Weights of a small transformer language model: 15 layers, attention and MLP in parallel.
Each number is 128 + 32 x the weight over its row's rms, rounded and kept within 0 to 255. Layers, rows and columns count from 0. Numbers have three digits each. The size before them is the row's rms in percent of the matrix's.

# layer 12 MLP up, 192x96, rms 0.0996, rows 67-76, columns 0-95
105:102148067054127124124158111104111165117170146098165075136082154060106173151108126126111136138139124188187123126147190144150120184136055131125097111160087129187128128097141086120144113098095070124151139173116101118167106157134130076147145152073102102134160113092101160101101152140215126132
107:089133094111139090106085100103129145187095133149135143187107109128082115125148147124081144150117108103179126172169128101206108137097112175138179114083082141107188164121119150128087186083073131096120123119182107077143151201085176119123169122158091146185112096147126129135124114101106065155
098:139139121092147179107136152074119134071114169128171115159145073184186090121121090098098138157139138106081115061127122112173116081109111164116185147170168196136082124103131077092093144131117153098174108148158121100143136132115124155076178097085115155177125155101119093114124214161113137095
100:137152140085066093153110127105181130161150136113183113108105138090125118141125078124132130056122117151102145089117142085176117114119143128143144153189129199112165101139135096109132097142137174092116102190133181143093043157175119152107151108074161090137149154160168098088105135165085094203
102:167093116080128116137141136119100164133087148166158097073158083137152126124146165106143127099077140142121104105206144089107139064141143112115128104172118150093113108112081136125108042101124138097110105113101121194112154170168149121090095153160118150133161161223166147070147159133145122211
101:121143108138079136167170131164112123111108187098153097143163093107113083172155079090181147129172067144097114125136076126114055082137060121156183115080121145183197123106138092130165075135126132145105148149160138127089035158118134161135113127112172106136118125151103155140178132133156169151
095:154109114124108112129155149080122113146164121092141117178148206140061113119170103190150138143151091128199130183168111141110151097110111151098133103116127147128124089108159186074079082072099146119127187122044123131096147085184084180133173153155141122132162099122141120092103147180118152112
106:087161100120128181156150148122142113125114148092051116123136183127152094128157134096130143137130099116148189110126130172178146133167114157134150087117066175154100122116145148114123203089198115150126114095139096069111160106145123124139095131153165137163166132097156058176172142181214181103
104:076135155112127102106102110157172159095144130126152171130111140076117160135145181123149146108136161113165180148059146102137201096132113178094125167173108163189142114156081060109075158157180128083110106076126134151141179104104157145085062118127097143120121144137104091154083076091108099101
095:165175111104169169103173112119122091146164118092170133094137101089158177135151112188131194129137094152132123056191131168159147117115152113139150098145124137185104124121080139176196158163164162136062095140164135118075190166161128153139107151109111076117143128167110127096092069136153109157
# layer 12 MLP down (transposed), 192x96, rms 0.0924, rows 67-76, columns 0-95
105:119146148189160090161162109176106112118065127093099143141136129108144169132189114121178096064151080097111154108144099142169106157143143146181133164088115157147022115137074131158122173096070095162123118125059141135166138137155155122130155135159092103099083126124145149111107131047158120125
109:142106109139179150127151136067093135178114122093138155114133140127139128113159104111075126168164097229197142101081149120118132156098088130171175142112122133078125167155076084109133176064143108119192123096106157112091163153110093126168126106120121171153154188193098121109106135088163113088
091:124164115129144137147148144191084092096067154184204111161147073203089129105163112178141118114108144168101128123121102149155125089124119183089167136097147121105080148127093175153141079088167148107157108163182129178127212173121112076122147130154135115140129113131108178167123096116146163102
101:090158128154129125139144176102136124181139189156139053074122138163082104169091178166125093065141167121110155100135176149115080101135146206109110136136090140117165136129129152119127095119094101130148165194146152133133138147087113209190121108122180131112173120145156108112113170142073075101
101:170125116142081142089159146086140122150120205041173083093124108111163130112165150122094120091099139136115144139168079084117134163129098077106092162182176150142156142097137101203167127124103061158120136174146107079141124103131128125201119106137084152096150175160124118145097145183123166115
100:168120152185126172174114191079159095174120176157145090068126075183122129150158119099104122155112150124124160093126104106199099136184141158088097118134087133121170163139187177167099120144149117117140142141073111085098097125083126115115123113165113178110111107171133173190167097125128181098
093:096070124077146140112152084163089160139128147097129096150125107127118102191101149113055150122186094196111141081144137113076180182150105110235191175141127133106116165132151111121152142151130121120116121111120137153109113095101123134192188135084150089147142108130146091123081121069116104141
100:145146110145147046079132105089088148144089118137127049175125133107120141169098132123048153109098124197124120200144128138071106131101110126106123145146117109172124108095165128110145072130102120167147138098067097133170169105167061117158170102167101108174174150132153134063145134158136103141
103:096117101103108180105119127127127076139072104058145096147090087164134071114149131115179145110204102190129145185157145098088137103170104159155087124121125125096149115080096148182116112115162149156093137085123146036162124131142137142146106087147150115094106171074145122124193087157140138095
092:125114118117199148222140136126142073113169184163096133191105129145163152134127117137125148103095120170147114187108150123156073143131126126138104135120133130156148164089122165137146072094138112134119169114114110094170126124061106104134127161127195115128144093115160127154033048136102202122
# layer 12 MLP gate, 192x96, rms 0.1, rows 68-76, columns 0-95
105:172138137116128130075103121186193100139124048100109125144143111142121115157104116155134116112122176106130164108127133070183119144104065119142078106105104155156060159109106108145133184158158132067106199118090074131110142144115141109125123149104116112058113185123155079127166102133090087056
099:156160166089157108113118117153106196131142119155140167120110158138177137124161124146082082085092161076193120138152116119094156092116195092115137128214142088172073140127089153134148190083096156162118155171130133130185157138125156128124188203119133140089091125093091135157159112092136128148
098:116175112150099092141107183094093142106113104100129132102173142146116118087124106147143145132121122127144099109076127096191107160177112155152200136136166162120148103102084088112046143072114086122112147117165111058144176137133172079125110118160016101113098178148099130138160143097086130109
102:074135089135158084172089149150142123116145099149149124119073131145121163113099140084153154065168167133129072125097123090161103091120088132123092064111090098115094086123194053152047116151112125105104097162112111139077118080131190109136191118113156148150150116101115155137174144178166116108
105:115065168137078057159141066116118150133115077099087131114158077087080102146132137085176132059161130116135079138112096116123161104180120095144147112159112169167140147074080114067151137153082049129128106136137130155163147121184093140109145178135111128151093114127140147117095117160175159173
096:091124129054154155193119161130140116109127094151140122105099091117123184149067126110086071110195115142126119148149137111078071097154121109120129143212098129082074111142178126152141082066137094156091099104068128103148151111086159120077105173144151114177109114123094124121115156146117064141
098:056180167135125172112127116139169181124141065111104173156116063165109158128100112092102171083122136162127165124096060103101154096129197129117110093193132171128115067123126101090076090110160120157139135168106143087140087071122097101140106101155110100150148124107129181081123108142142180134
111:186127096074151156090117131150082110169127133073130090140138101128151152115137157112113159122187154134086065155144085124096159136086112121057088112079117068160123125065147136150114065083117128159162172168117202128149116098080133161146100103118158123167162154091145110184159110132079101110
097:154154104204124124128137147174160119087079151142109098152085129161202107119132116140092155060175172145118137115139134132103137166175159138104081159145122119127117074092118136143121113108122091098186161128105121192167177111208068137181124104107076118128165164149165177146143091152087116105